{"num_attention_heads": 12, "rope_fraction": 0.25, "parallel_block": true, "init_std_o": 0.0422, "lr_head": 0.00912, "schedule": "wsd", "decay_fraction": 0.671, "batch_tokens": 16384, "doc_mask": true}
Each number is 200 + 30 x the weight over its row's rms, rounded and kept within 0 to 999. Layers, rows and columns count from 0. The size before them is the row's rms in percent of the matrix's.

# v: layer 2 attention value, 384x192, rms 0.104, rows 291-315, columns 64-127
# o: layer 2 attention output (transposed), 384x192, rms 0.0487, rows 291-314, columns 64-127
v291,099,202,222,163,200,249,233,218,148,145,195,181,261,189,233,204,213,197,181,149,206,184,184,171,243,235,175,236,213,209,230,186,215,168,209,215,247,234,185,177,188,188,179,200,234,162,247,231,213,149,202,192,220,260,226,203,185,211,178,230,198,211,220,189,187
o291,104,199,142,195,149,224,157,193,238,185,221,180,222,169,235,153,218,231,193,241,197,230,229,233,217,178,169,146,165,176,210,240,205,194,197,164,211,244,214,188,167,228,214,265,186,231,192,181,182,174,184,159,250,186,227,177,211,204,216,219,203,194,189,217,176
v292,088,219,118,207,223,204,219,190,199,227,192,165,206,155,169,165,192,187,148,199,256,192,188,212,144,218,181,230,207,206,183,214,185,160,188,195,229,143,151,233,156,192,203,213,174,180,173,252,225,153,229,239,221,225,240,219,189,208,164,171,192,173,167,159,163
o292,087,247,210,130,195,224,144,231,227,192,211,219,198,205,208,232,235,148,240,189,227,240,218,203,198,186,186,212,198,205,163,250,158,237,188,169,159,200,203,168,198,176,217,248,158,206,218,212,251,205,181,203,206,175,156,221,202,207,250,197,195,195,125,232,143
v293,093,194,196,156,192,248,204,174,206,180,179,195,158,228,238,167,281,190,168,190,207,235,137,243,212,205,189,177,230,192,185,277,207,190,233,233,260,232,165,216,193,202,219,180,194,232,192,178,170,200,262,177,196,200,199,221,201,232,216,156,181,185,142,194,215
o293,098,201,191,173,202,184,200,217,157,219,211,244,206,177,209,214,186,224,253,152,191,213,273,184,159,199,222,204,151,189,222,214,224,189,205,201,173,230,190,200,185,197,162,196,210,217,257,196,201,241,193,187,180,188,213,211,201,160,150,192,213,194,253,200,199
v294,094,170,234,163,177,216,237,193,222,212,215,221,198,150,178,132,252,210,249,163,214,222,208,217,199,169,245,185,226,214,167,201,231,216,228,196,235,219,213,184,223,186,207,193,215,218,156,215,162,247,194,181,233,192,211,244,190,227,180,178,167,242,212,187,173
o294,091,238,149,249,221,216,219,216,162,166,216,207,194,169,210,223,204,157,187,135,184,184,223,194,186,205,207,147,164,177,186,204,279,176,242,216,221,194,186,198,217,185,180,198,170,212,197,189,223,212,210,227,196,239,239,185,159,147,238,132,227,226,166,183,178
v295,096,215,217,191,201,217,238,206,201,258,189,240,231,206,255,163,183,201,183,256,197,241,193,148,252,191,213,249,142,182,164,193,165,203,211,159,131,193,181,182,225,211,139,204,152,154,197,235,138,165,168,227,197,238,251,214,221,201,201,219,176,233,210,175,203
o295,093,155,187,209,195,193,205,160,158,163,194,219,169,248,217,207,199,221,240,210,173,196,217,163,190,211,189,133,223,252,219,278,186,243,236,154,188,138,187,248,198,221,233,211,170,178,171,170,233,224,188,155,168,194,153,210,203,203,182,222,211,193,242,196,238
v296,102,183,207,199,211,212,237,143,174,214,170,231,262,192,182,176,164,187,199,165,213,174,186,217,183,227,224,211,240,175,186,214,222,225,201,224,178,200,201,189,226,179,214,246,125,214,186,268,181,201,191,198,214,193,183,173,216,203,221,198,194,224,203,179,219
o296,101,166,246,241,223,219,176,211,250,169,228,234,243,185,214,186,205,201,223,172,170,182,251,209,232,199,225,219,207,190,183,200,221,199,173,228,247,183,228,214,169,227,193,213,195,215,218,159,250,219,194,217,193,208,176,202,186,191,226,224,188,192,198,209,172
v297,089,226,197,251,216,204,193,222,235,147,195,215,182,152,200,242,207,211,239,204,186,227,167,186,235,195,228,208,179,159,153,181,194,272,201,189,193,185,219,198,143,190,210,173,215,192,201,195,169,267,213,205,202,164,144,174,211,193,164,186,181,229,210,276,224
o297,093,220,220,183,222,214,219,206,201,195,186,215,247,220,204,180,178,217,144,261,250,237,220,171,184,233,207,198,162,213,240,183,231,236,275,187,170,224,196,228,235,134,172,169,201,232,171,135,211,235,231,236,178,212,207,168,231,246,195,184,170,258,202,148,214
v298,099,208,231,156,216,191,211,225,186,222,215,128,183,204,222,209,131,217,176,178,212,173,227,185,214,204,167,200,205,214,168,174,258,218,179,199,195,246,166,243,225,224,169,209,185,152,208,204,258,209,248,177,209,165,226,183,220,209,178,231,179,207,192,149,222
o298,106,170,173,200,146,193,218,192,163,189,261,186,157,177,238,138,198,248,197,226,153,198,213,225,198,150,218,186,213,190,194,211,171,160,199,214,229,166,214,191,211,186,184,173,194,162,197,246,171,238,171,246,175,254,202,196,189,186,98,254,202,175,194,213,178
v299,106,228,228,186,185,184,179,215,216,147,201,210,214,205,179,179,179,163,147,158,173,157,245,208,152,180,204,216,183,188,195,188,176,162,237,143,203,159,178,193,233,259,227,238,210,189,180,171,225,208,220,230,162,193,135,150,185,173,252,229,211,180,185,221,235
o299,111,158,208,152,195,235,188,232,220,147,205,238,177,196,213,197,197,220,207,214,193,198,184,190,168,237,212,224,221,237,196,227,229,220,167,196,224,220,176,230,191,218,190,186,170,165,220,160,172,201,218,182,198,246,212,237,255,151,226,191,171,237,203,167,156
v300,096,221,203,206,224,249,236,169,151,236,184,190,217,197,173,119,194,206,200,175,186,202,194,215,201,233,175,231,152,232,188,173,164,206,188,210,218,224,205,230,216,217,186,146,227,204,179,218,200,198,222,226,200,207,200,207,245,238,187,173,204,251,244,172,162
o300,095,188,188,241,207,239,226,233,214,159,247,178,225,154,224,250,249,217,203,130,224,209,231,197,247,192,160,157,174,143,209,203,204,179,219,205,196,199,178,198,176,160,245,198,162,231,220,226,232,223,211,237,202,191,170,197,205,199,166,204,211,212,169,199,176
v301,093,157,162,269,183,181,219,237,275,226,225,137,264,166,232,227,173,213,213,182,234,219,193,170,177,222,231,220,215,159,182,184,187,205,167,250,185,247,196,214,154,202,239,223,219,200,206,199,235,225,163,169,184,155,129,216,230,195,221,155,194,209,185,187,168
o301,083,199,251,152,125,202,182,246,184,217,193,234,189,219,199,205,157,196,152,216,207,224,206,179,234,164,230,177,182,194,212,173,222,188,151,207,217,131,209,164,227,179,183,212,175,225,194,211,131,188,254,223,220,215,180,177,183,230,234,169,231,229,213,184,145
v302,085,189,156,160,176,156,252,216,206,191,180,228,236,240,227,238,219,182,244,208,217,203,179,183,195,207,258,201,241,187,244,158,197,174,207,229,209,154,184,152,194,184,227,205,163,190,126,205,248,160,187,195,232,201,163,165,178,233,217,178,228,241,207,184,173
o302,079,205,177,250,255,237,184,244,163,197,159,228,253,231,223,265,197,154,159,226,215,190,212,222,216,216,201,171,199,247,235,211,200,227,191,198,244,229,239,207,213,247,206,152,235,227,244,188,263,184,206,210,175,201,235,232,176,219,188,178,194,232,248,179,174
v303,092,243,192,180,215,252,206,173,191,222,206,170,195,164,146,175,187,187,207,190,189,154,188,217,167,183,162,227,206,232,220,227,212,219,139,164,218,191,172,187,242,199,177,220,202,218,169,217,210,218,221,173,215,183,140,212,178,155,113,214,239,192,221,224,190
o303,091,158,197,184,191,188,163,152,200,218,185,199,233,227,213,207,205,231,168,191,207,135,208,194,183,219,185,184,235,191,184,167,190,236,272,205,198,160,187,185,189,171,216,223,177,173,116,177,208,192,164,216,237,264,211,162,213,214,244,235,187,203,119,222,223
v304,087,179,179,182,219,246,210,227,173,195,167,181,157,208,224,204,197,252,201,233,236,224,149,198,231,168,168,209,199,232,200,238,199,137,202,240,232,192,160,193,198,149,196,193,156,180,199,269,205,229,210,177,171,216,238,264,218,241,179,120,199,260,201,190,226
o304,089,223,177,194,158,194,167,185,209,200,215,251,210,163,217,170,201,192,209,186,142,255,209,192,242,125,232,180,189,204,201,228,226,200,207,213,200,157,226,186,199,263,180,221,218,199,245,178,187,213,198,215,168,185,184,208,169,192,170,195,224,172,208,203,162
v305,101,197,173,224,210,153,177,153,151,159,238,207,176,192,153,207,236,200,151,185,176,228,211,177,209,183,156,215,200,176,196,226,193,169,232,180,166,129,184,192,195,199,243,142,240,203,208,194,229,247,199,189,215,239,208,174,227,172,191,190,180,160,178,205,196
o305,095,200,210,198,203,200,201,212,260,153,279,187,206,130,159,161,170,217,205,162,186,232,207,221,236,196,183,209,192,239,210,184,222,159,161,219,157,206,218,246,181,232,233,186,200,213,232,219,215,209,265,215,140,232,212,248,205,241,230,187,195,191,176,204,182
v306,096,187,158,203,189,220,243,229,210,183,202,271,206,235,195,156,271,226,218,176,135,185,192,224,154,193,240,197,164,208,166,151,181,207,206,172,166,199,280,170,264,185,199,146,156,185,177,200,178,219,199,193,192,172,178,258,148,213,221,205,196,198,228,165,216
o306,093,155,244,219,259,155,198,197,166,184,188,185,227,204,183,265,205,167,191,231,204,186,179,125,230,198,168,226,203,189,173,187,238,128,213,188,157,186,140,251,195,229,196,178,209,156,194,181,220,215,244,187,232,208,204,183,207,167,206,195,240,196,200,173,230
v307,087,233,208,214,215,181,182,192,192,215,237,227,170,191,176,164,207,193,158,222,263,201,130,203,238,254,230,192,182,196,221,199,178,185,200,181,211,231,204,214,193,207,143,219,233,194,196,222,198,215,203,221,195,131,222,212,177,197,217,262,169,174,228,182,146
o307,096,202,210,175,245,221,224,174,189,204,179,173,215,204,223,217,197,184,165,256,157,199,195,182,187,171,200,196,217,206,207,177,141,253,221,172,184,241,155,223,231,181,252,119,196,188,188,192,225,177,183,214,201,194,135,190,218,192,220,150,211,157,161,217,224
v308,087,164,243,149,175,110,199,178,189,167,177,208,188,181,236,241,184,181,214,171,197,200,197,215,196,210,209,161,260,212,197,206,206,200,249,193,179,214,256,163,217,154,167,208,201,166,187,194,212,168,227,193,209,230,226,166,169,258,181,186,193,207,234,169,162
o308,090,216,59,215,195,199,231,240,188,200,219,205,208,243,199,158,185,206,221,247,208,216,170,207,188,178,171,178,225,218,254,236,188,193,217,196,236,138,176,209,228,232,190,117,169,204,178,213,222,202,192,213,160,214,198,217,215,175,222,174,219,174,188,220,212
v309,101,197,201,228,193,195,166,233,208,181,236,192,204,224,218,253,210,201,209,152,203,170,159,144,114,190,182,193,223,222,235,146,228,270,176,229,180,250,197,214,196,162,202,185,174,202,205,148,172,215,219,233,190,226,156,219,209,203,154,213,223,205,200,228,184
o309,106,178,161,191,199,205,181,128,216,222,156,173,239,194,211,180,186,233,179,199,208,185,184,223,206,116,239,178,187,226,207,201,236,138,147,221,222,224,217,232,209,178,206,218,184,214,183,173,193,236,229,212,188,182,227,174,231,210,172,267,211,177,243,148,249
v310,086,189,238,149,181,158,194,230,170,206,179,212,221,187,221,233,201,271,209,212,188,141,191,206,239,240,224,200,190,175,219,138,228,222,235,184,197,198,222,193,209,222,173,210,160,165,206,195,195,207,172,226,190,201,177,177,204,219,171,227,142,220,174,140,173
o310,091,198,183,223,234,228,191,242,232,201,235,179,173,229,191,225,188,180,222,237,161,205,183,149,206,137,185,190,269,281,193,270,198,192,182,182,244,215,123,170,230,226,237,201,153,214,215,254,235,196,241,187,171,225,225,219,179,203,216,168,252,161,225,183,244
v311,086,165,226,196,183,225,240,200,165,210,269,210,159,189,215,197,159,214,198,185,182,220,167,197,198,212,193,220,191,155,205,224,242,246,160,144,229,203,222,209,229,219,251,190,233,227,248,231,220,195,176,155,199,159,224,219,208,162,169,193,196,230,236,194,214
o311,097,217,264,199,223,219,262,184,146,176,184,165,207,225,233,191,182,254,135,233,208,177,235,246,182,233,198,200,199,208,208,211,172,236,218,180,158,218,195,170,192,157,161,235,216,170,200,144,188,187,208,216,164,223,215,176,195,209,190,221,201,185,181,200,225
v312,098,205,217,178,209,218,151,196,221,130,168,250,186,206,205,214,183,191,196,199,211,218,235,192,229,155,191,192,228,215,148,175,158,157,219,189,223,259,223,184,164,234,204,205,171,221,210,233,191,160,161,192,200,196,244,235,149,199,148,162,201,263,273,264,160
o312,101,169,212,185,233,189,176,193,169,216,211,182,221,223,217,217,196,139,189,189,234,167,166,256,195,198,194,199,207,205,248,214,186,239,309,188,221,143,221,214,223,190,180,154,221,167,179,111,285,184,179,180,222,195,213,148,212,229,224,206,184,171,166,163,185
v313,083,209,186,215,182,217,195,174,212,201,225,184,205,233,183,269,174,203,182,219,207,172,215,148,147,184,174,209,164,160,199,153,222,254,206,197,142,200,221,162,249,219,185,162,200,173,179,200,199,223,232,190,225,278,199,184,206,223,161,185,211,179,243,207,181
o313,075,151,168,202,186,193,168,180,234,180,202,208,168,188,182,183,199,232,139,219,177,216,185,200,203,135,267,188,179,249,169,208,220,188,154,180,165,209,153,152,175,220,229,206,189,169,213,230,196,223,187,188,228,220,193,214,216,248,195,234,213,194,164,186,233
v314,099,185,235,179,151,183,208,197,169,292,213,184,221,137,218,195,165,235,266,227,168,173,195,175,175,161,172,242,202,201,173,182,177,202,174,239,214,196,182,253,201,231,157,192,193,203,202,192,197,247,204,216,203,207,184,202,226,216,186,242,165,204,178,215,250
o314,103,272,237,193,197,228,237,224,194,201,209,219,174,192,227,225,199,251,169,229,208,201,202,156,208,233,254,129,187,237,172,268,209,177,178,180,205,273,229,135,201,186,207,250,246,193,202,235,181,192,192,199,177,165,188,224,173,219,144,191,231,181,237,185,227
v315,104,185,215,210,210,138,211,210,206,191,208,259,200,184,205,144,249,273,209,180,176,240,187,176,208,186,178,239,227,211,211,152,206,204,171,212,172,176,209,240,209,228,170,221,247,209,196,201,252,182,178,218,203,213,233,224,201,196,229,170,202,249,158,165,171